config.yaml
n_layer: 24
d_model: 128
n_head: 4
n_kv_head: 1
head_dim: 32
d_mlp: 384
vocab_size: 8108
activation: "polyrelu"
norm: "layernorm"
norm_place: "pre"
norm_eps: 1e-06
positions: "rope"
rope_base: 10000.0
rope_fraction: 1.0
qk_norm: true
attn_scale: 0.283
bias: "all"
tie_embeddings: false
parallel_block: false
extras: ["some layers without positions", "local attention windows", "gated attention", "value residuals", "a smear gate", "skips across layers", "capped logits"]
init: "normal"
init_std_qkv: 0.0503
init_std_o: 0.0624
init_std_up: 0.0719
init_std_down: 0.0719
optimizer: "adam_hyperball"
lr: 0.00413
beta1: 0.9
weight_decay: 0.0
lr_head: 0.0231
warmup_steps: 215
schedule: "wsd"
decay_fraction: 1.0
decay_shape: "pow"
final_lr_fraction: 0.0
batch_tokens: [8192, 16384, 24576]
seq_len: 256
doc_mask: true
train_tokens: 133200000
steps: 9182
dataset: "wikipedia_en"
Each number is 500 + 40 x the weight over the matrix's rms, rounded and kept within 0 to 999. Layers, rows and columns count from 0. Numbers have three digits each.

# up: layer 5 MLP up, 384x128, rms 0.0719, rows 39-63, columns 0-127
# down: layer 5 MLP down (transposed), 384x128, rms 0.0716, rows 39-62, columns 0-127
up39:441533562500492426547391455473437430484489510525440505484518536456546514415513514539477542485502472531471451537506488552590581517555490494460450512490522443503460484549540535548494447501502572495462534520469506453523511421474529564501504503524484404547529470475468558495562568484513423519514512512465443467504444560484473536520528489432541533495572507508541468477431410428521575559456
down39:499553484484559496502491464450514502441485507493548521547445539491478521490517459524560460540443445536550444466490535423526518522522509470477527485487584474418547593442436506520483488524495471577512472487576462433484601497515521482499468480444494482443435486522474418552514498432466528467484542433529579500439504472565503479486539518453446540479458540500481489550528475517429471494533
up40:501573493454541505510540500451489514441509498544524510462471480537433613542485476484482486472496453573452466491567579555553495439484456462491506568482557462442532560535518532507476510482514487511469481441549469459471450471528502441448538435446519521494523509417450454572493503547493554525494487516481476545555466477455547488516519526498496432530457504501604529474487478519532520490477
down40:515526489529508495542514406523469509479498511452510469451556467517500531538442504524508515461516449495449478503558481591544506475479461403564481439499478443462487578489493546508518492489392551477518426535435513426457498488542530515451498549546532535525463527497505558514452547444492534522479484530494478514534497529464478510505508539577457519459446478523499597534496509500501480549580
up41:483486498568461488467593506426504518559512490483526474501525515473568494496454460493480485514528519535546487492516549541493535517485450518602501496543500488434470473465471527519512453596512515480452531510486473466456546521477468497539509522595482470492520511549545548497571418557495473518466479550455533486461447510486431468520542405525589490424540526541510458416496513514473470509476
down41:518594416462479459478449453567551524511510540582510527492495493478545496445530556563490461538534562508555612530532513473524479535482511439542494495547477540515505419456519445538469543471510479475544509500493487541545573499472469499535525461479458521524500487494467498508573478425496508504452544462454475498487490500505568456453491471523511472510461492483445502497573552514529499501586
up42:490462506456609556551453436545515599449488495518443510478472537536382537540487508558564458542491535514448519489476458558474459518492530566505533449398527519513490542463532520455555486473466515512507464523507473531546552409521500469483431487463515522487477538477486502445503571516473465478513541444538579479560434399481455480475519550491470415466579515398483573500519501507537463477505
down42:544518503545424502445544495496507516463518482494536502506486564500556496484514531525441446502542457552457537481477497535484555546508472543545489511468392493437440532512557467522512467483487502423522498522524479525448472453482485504508547591497403497485457450483521497512564498445491508492529503518499485554512547519441526522478512529500526522491482520549516551519597490517529488486572
up43:472514507487514488510475511578438500545423513494509520498474557542505498443489442546485578509525528453546487513531612506512507379513497466471469520452425525515517528526502517455488505534532456510531420376555506458524502557462490493526493530434511492444452525521423470440489495505459483476486443518500511487478498496477510487568471497535443531529549440469403410477499613498533526560480
down43:512496526500461483529587526524436486487400469492476517428449491474592503473498466499418506508536496511512521565511515551546470463464486450485561494445398546581530506574454490450462511498503515513424527519483520436537549573461473511438472489413586477460460535478550486500525566587477416424528451588514436551507553535471515406610544525535532542520457459472392487440510476596591528538497
up44:464538530550487572517513529507536592479474471400548472504479571538520520458464494527506526516421550485498530483469535412498551455432596536492510493491425510572393527541536505424538495514522550497440473548457485505488442424443546493475531444518425440550598480451492496493452414500459538438481467553581486537496465492551457541505480547545517502483602535474431569486537443565515446486397
down44:563506549465483528561489537545496491433425486510462503479509475478501529532506506552476422454517491558444484520421403531483517528495500527442585506484434476470483550504536491495477433433461569502522545521510478510520426502473517522450477557525475442505467488504523488461477521480547545568554498509538519525499524513477528449477516641513503466541515518510508546506531527519561495516472
up45:559566525421519454556523450485413499486480515456476476476569473558473475506460451527536479490516540492468528565428483557592472538517448451522495511502471472527465556571475474520522554527480456522487439496533505532489487443444475490452493547450508469558555500560548497507517467573496449475513511441499443448535490550529554514493488465410591479484525463576442537502544523524525460419516
down45:546587554442507456569496480496432466511524499444500538455520419549451476500477497549540536506514504518452476523516519497524447541456471537539444528504439444513494514500519439507512505600536514472597500503503488482482508492488515543553467528468514484563492505506515564527516476590578475454512485501462467458462491512535502480468444486465630540459530492501433463503476493472498498496589
up46:515466463544462515535484500448487473512474502471474464500492520492463540513553476491529501484532408516528520501527479591483511485490510474503445519532466481484506537523529494437454523527465482500520556490532539435474504449486536541497494550490526557438480518455471591595519406478484463489547496508521451553545569548463506567488525438456526443635533467464513522497422522509468495418563
down46:554482543485533519553429534496498407540499489493490497507436491453424476472415475476424462410535480485468475511487500461542456556541506556571492549484534510465489524423505523558517532548526507475605568499467531590479474541466470489473481549557473543557508445538389562384490451545476532558503551505514502416516454460487564480516478550452434408455534507578531490488491482546521533461632
up47:482475607516495550455486514574523484567468570535596477616530566508493528416526502442481566484515471584451515463469461442509490588512521517490552482530471470501507470542528503470545500530488509510545498453488445468549463470555418553420439434394393473524449409501476484574492534563534469516503522491594483473477507549410442525470474503466507475528466530457529506511421414516479546476516
down47:497561483478464507531596497514545453490512542427528472496530531437528512534480509469488559528519503536520482476547455502489441478498527481531476544495450436540455473543493511404476439483450514496455532430543496466546502533448533455527531423488446467479441494550524520465455508508525479580481598473568516500505511488447470451463511515494559545523484436529546536511537479493538518505567
up48:443482497419519518438459538523531464448445483517461563522513518480502441530491576446576487587459428537496524519508516489474498431500527545466507415565501580531511565499531469470408437477502536536495493480389496425501626466496520512528422473496446562655492542487454447514524438574540517505481447463474521460461517573465581521422427543459506450566559537465440570498531482574512459472547
down48:485524468522544488552475461492469479535501470490536505559466464528521528559517565483540454517428519521518512469471530536479512579519527548478507472472545459429533531557529468509459496500496539452475456506505534514527593461544469440515474444497487455465455532500454527503498512515487503480488420520577431518513564522473489435480515536523497565471499531557443512534496492506489530478491
up49:477484493462447560543429513553534456453478481487529509521514489568510418558474596544558503414499482481524504484444600490461532485507466459592450442517526492435528517555466465439456533560517555506529490529487548478539454515524475514510544493566474540524457497418552452439478441435498483437479498528517517434522524446523448513506516498568515559457521468423460530524511481497518460470590
down49:495546443503471571542476453442558445447479484480539484577538513508502425558519584488524451531493450521545410505483543468550482515432529490528435439550487482501507582503460473489488518492561393502460495493541557517472478520476503475513503444569525539519546511492546520496417479505588561507451516499492429532535432451526446449475526460538515564498540495510491542509460482541556449485456
up50:504492476520527465492500456479471556470461494461528518538529418548500506472499509442519595480557459494553512542405493531475524471513507511536491537513587553485534409539533508409514525491522499530434511473493489437474441495517476586419539486542516494468482551484504525502560490520459522409606552471471419544553483481574443582483492504504472534563587522502494515580481420602442470473493
down50:542482520502526411490432544499464501501521479498510492526486518564546472428513519504540508532484481501482554500469544583489461582536489492504501486505523566450440512496517547544437431524535409494514508546477512502482546473409466528474447486450509418465539417432511482503521499458514515563493555470481482480536485495502545487526464488477469476533560553548536549442532524522449501573537
up51:518576472498491483507470471510510537532469461555554457445490492473478498515528531499545506449487495473560488468500508527529471520418426407538465470571524505483546552554489574490452535504587414553456453486547483476495491542489471506523483509481507513563443564491460500475520528566460509432480495495451490509490511460494489536526428492546508504518513461523508524504469557517519496530536
down51:616483499434531526563454512508479458450517422454533492508453559445499501529525478540444491491498526491481477479523468493487480417556453476502532525561429473561443469473564504532570459467510547596439495562568535509494459490515495491530470488443539479516479449578475498549512491527519500521515532475436467537523509473473539538527390555497462480487493477483502475508490466492520507528515
up52:494539485490483456473505498466487505535507497490544500569491496590469569498501523485454464463564450521552429539473546456530526490542438498541503478472468545580506462445495528487484453488505540456522437483449518506526541579458545537439436526512542518534523557546574490505525481485491464493522454509443483446430505490531483504453456485475525493443507551576572434451467559478567563503511
down52:563551521451558487566484500549394470516495425523439487480462492440493474464506467586422485539606493488505516496445529482456564439536502473399544492522548503591511447518557425583511461461589560505445433537535379530544494532526502539486464412481520471533539483431466545485487516476497477571460518497541485512460540443545510512480522529516518525515502503494574581434439463468509507523515
up53:510505535494537446501447498476492453509499426513524505490525514588515499475534551510493535486479437493492497475474538488517515454536486485461495446458536542400394514559511563561527485545483459456564492497467514540434497525547493461475422458504512474511483445499468561567519563491570538536490560470462520434555543526486469480561525528543534500470522450559498492484529535496441488526517
down53:491551492490464502431515471463451541503511542537488495536520536452530486505426579467470464460504526427462456536499522452432583502504554509505469421506565575522540527482484433424392503535570505483410516480560521524509497536538589539484472489451477528516563491562509518497470441499549441472552490494584435491581486584552555588533421421479445443494510529580451470515436529550509511476525
up54:460510501529482461497459461501505548484567509461471518457514505497468541531449534521489505477503470472449575521526495488551565444516502509505447556405459496477475517484491573488533476560488471514507504484486451594457466473578513521572437475499511479449581466470460509512535532572469488542442522515475525417537542476551475564523502468430556587528512500471431582511544473481485514440508
down54:534489505505497465341536513418536506589442512502531559471493501480517430573426541461534494529507511515581416517570524480483460499457515499589479555462507579517585427489514494500496546512510477448519469510517473492464556537443530488457463505440502543430513563549505557451497461423499492536565484531523431491493387492464504508533474524550458427534511487478491431471546495535480486486484
up55:508469545493482515479482490486510519551478511494570455570533487467469515569546515434497447554497429471485412531526473533516477474516475524516550476487510487529523536420494536506473550474574477493460525505490516562503512552475547485486361535491604435534487538436518471508576449443493500465537456523513531514487544514485455507465533467450497493497518508484511552500539488472491570374529
down55:511508529483509522519500449447525503518516495467453477575504464480581540467499472556441437587486503504532550461551426493513499510481452552422606473448560515482501490446497581561433576506539527468499516492478443503422539478448545541513488468495446470527497471456503475533521518430455509513502545476465563503515503464517536448515520556420506478490489544500485538517503552499513544524554
up56:505511547418522497491535487519504459540513502589509542418541546510503465465437569516584470493489497463463470471487486523547551505577573518550520459573574447489543549482474461471579490494498479518429493495471539507509533519482441536472467528542420513474509468498456534517599504474546531459494438435494534478485497495544461494458537485521536432555464481495494459543535501448452473469528
down56:482464447515464493437573571464570507490517506524507474521501409443468529470524481482523482485526562519564486473499508482451495534487542475505485465510485535541506493520447546507572508487519491471473533474498528523521495484495444488536538500509368537504444513517483463473556482484528469506583482412587526579481493505567509510481434384430535571534503436515510499571521475551506473511549
up57:442507518541465486461464506494544552459472435494467522548507470557446604533497508478505538504521452542539473502537467554499413441543509457546496610543459487494475571519431505497541495554457519585457528492470574489493526511398555452515464514522531465384512547498480495480488439515543504497466564505591480522514529579529522465487457467502526438575543516451468531541490514519468533428427
down57:486491470530534544465413499486484456524463545471450609547517538464471530448472501503474504426514508572537498495509515501497471508514511554478585519450524511498495515495586522504494509519517560474392545495501547559499480453510505549479540482515495490538461428478505568544492525489401432426548509447517507536507455451500527511428545478471475495482522532471483484525501508450475594528468
up58:557506544549416542521497479433546525467482508503539497463489526456537548492491485421494529455460514500496448451503476486470456469423551458504539450425538501470522586451588472512534507486452485425580507540504470499549541438518478507483462445507551465501559468478555500588567492531465475502435447544482500448535492554477450582539480586504496468576537508483572486570519464548507514453498
down58:516480489517505443488495470519542437512527503438486501453537497451572510461530527490465499537484542536471603521470492463517516526420435393516411425541495473581531477579546471440506509576430515511508509475435503533421543587420437523574538452492531506478491552558538545557557473468580449507500465489547490548552491515541432517521493529445510456491494497533543493484514522497500476479575
up59:483418459522456482457540457514501491482446500524539557535503497479457469543496504407512530541532476461509554472550511533516463473452519480558489583453473448565517599508501541401491475468505495437497482498526511504476480496569510536481529463544482491498506458486519427482573407491510517485504493487528541524589533540518511454597528505456579499464494583467481456536530483511480490529482
down59:486557481478491566408542462523493528469543553526519489494543505483541514502461510542589458461486502514585435587484547497538435558539555442467483462479521468490537515429476525509500514431488514503486500464480527513572541523523526481516500421472452456521460560499435510563496444442477499517516481481490449456602428494536458537521440403524582541497501521482527560499488554470533452501422
up60:512459512530536533508495443533531506463507452495463456471479445534551515525549563509485560513485464448486517483480498480544595482453503544549491534557536434462547555578486478468449520496500443474556530434467488501510535520562475476507530575521450578458486487457509484505501461493553500497468537546470444559501454568551474498506462494477459567491490409555535462540377469499500481530459
down60:493444577521458488552473468435530487512525484492522490548568516538499507438494444518526495445485544481507485558461444481489530552516446484602527552579406485506493467493504508452458418549435490495550516573563445568457423558535485553532478472574423573452423457545471486504527455530434456477493489557456460448452507518423461488408445555509584489459495522499542413462521544424529518488469
up61:480512495533471477476490472545513532462424486501488476432551575488535472495534551427526483480432474468568473485556515517559528466546513475464442556547519463487488517433508539457535527510511471505504486466500474576445527519486503478515521571520557540439467543547554494552516493465550491482450556503447495529461465502543470419521551503493512570463451523509478498523501588515550471493456
down61:478443487504524522500446445523459549473530504472500506479544461467531567528462430444491498479530546512556564472506592501601496447459567563490463502442523526569524551444501438521506467516526501504460490522528574470571518552499445500493529504501507489447474526514566496511515506526458410484463533453502525491465425524471421460495561563493523457514478539523559495541559495473521467552417
up62:451493515556509439528543525555564475469477461459469501463500501439529545526552494537512508494496520465473590480511548482527518557466526475517546425546511492505540526466522505571460521472499492487467469498435520455423510547541563523471471490525432462511513523547486503511503467637586476554480508446485516506432536482487459479496491492521518541520461467469540468490507498464562470513472
down62:524488580539625491562423506566417489462520529516474479496356548473435496488496477532544442536450505472545469467495479433556538461510510495461489522434520504517529527514511404559453477574481467521475469523415502515496480519503469468485491566434556533480471467448547509485533487488515476522462513466523539520541499501464470525488525490555530559484566530504542487591406515496554512587470
up63:477474484538514510496528488484505483444474513506585523603573534500517461553513535493501471495514493462543414542460586484589484456493512508479494476526498462481537523432508495509497485499487477481477500475455514506528568523504470489434512444487500535509541455507493480517601525493469475509487527488434458465520461419528507520529496497476407538509447567501557480491535517493473466521525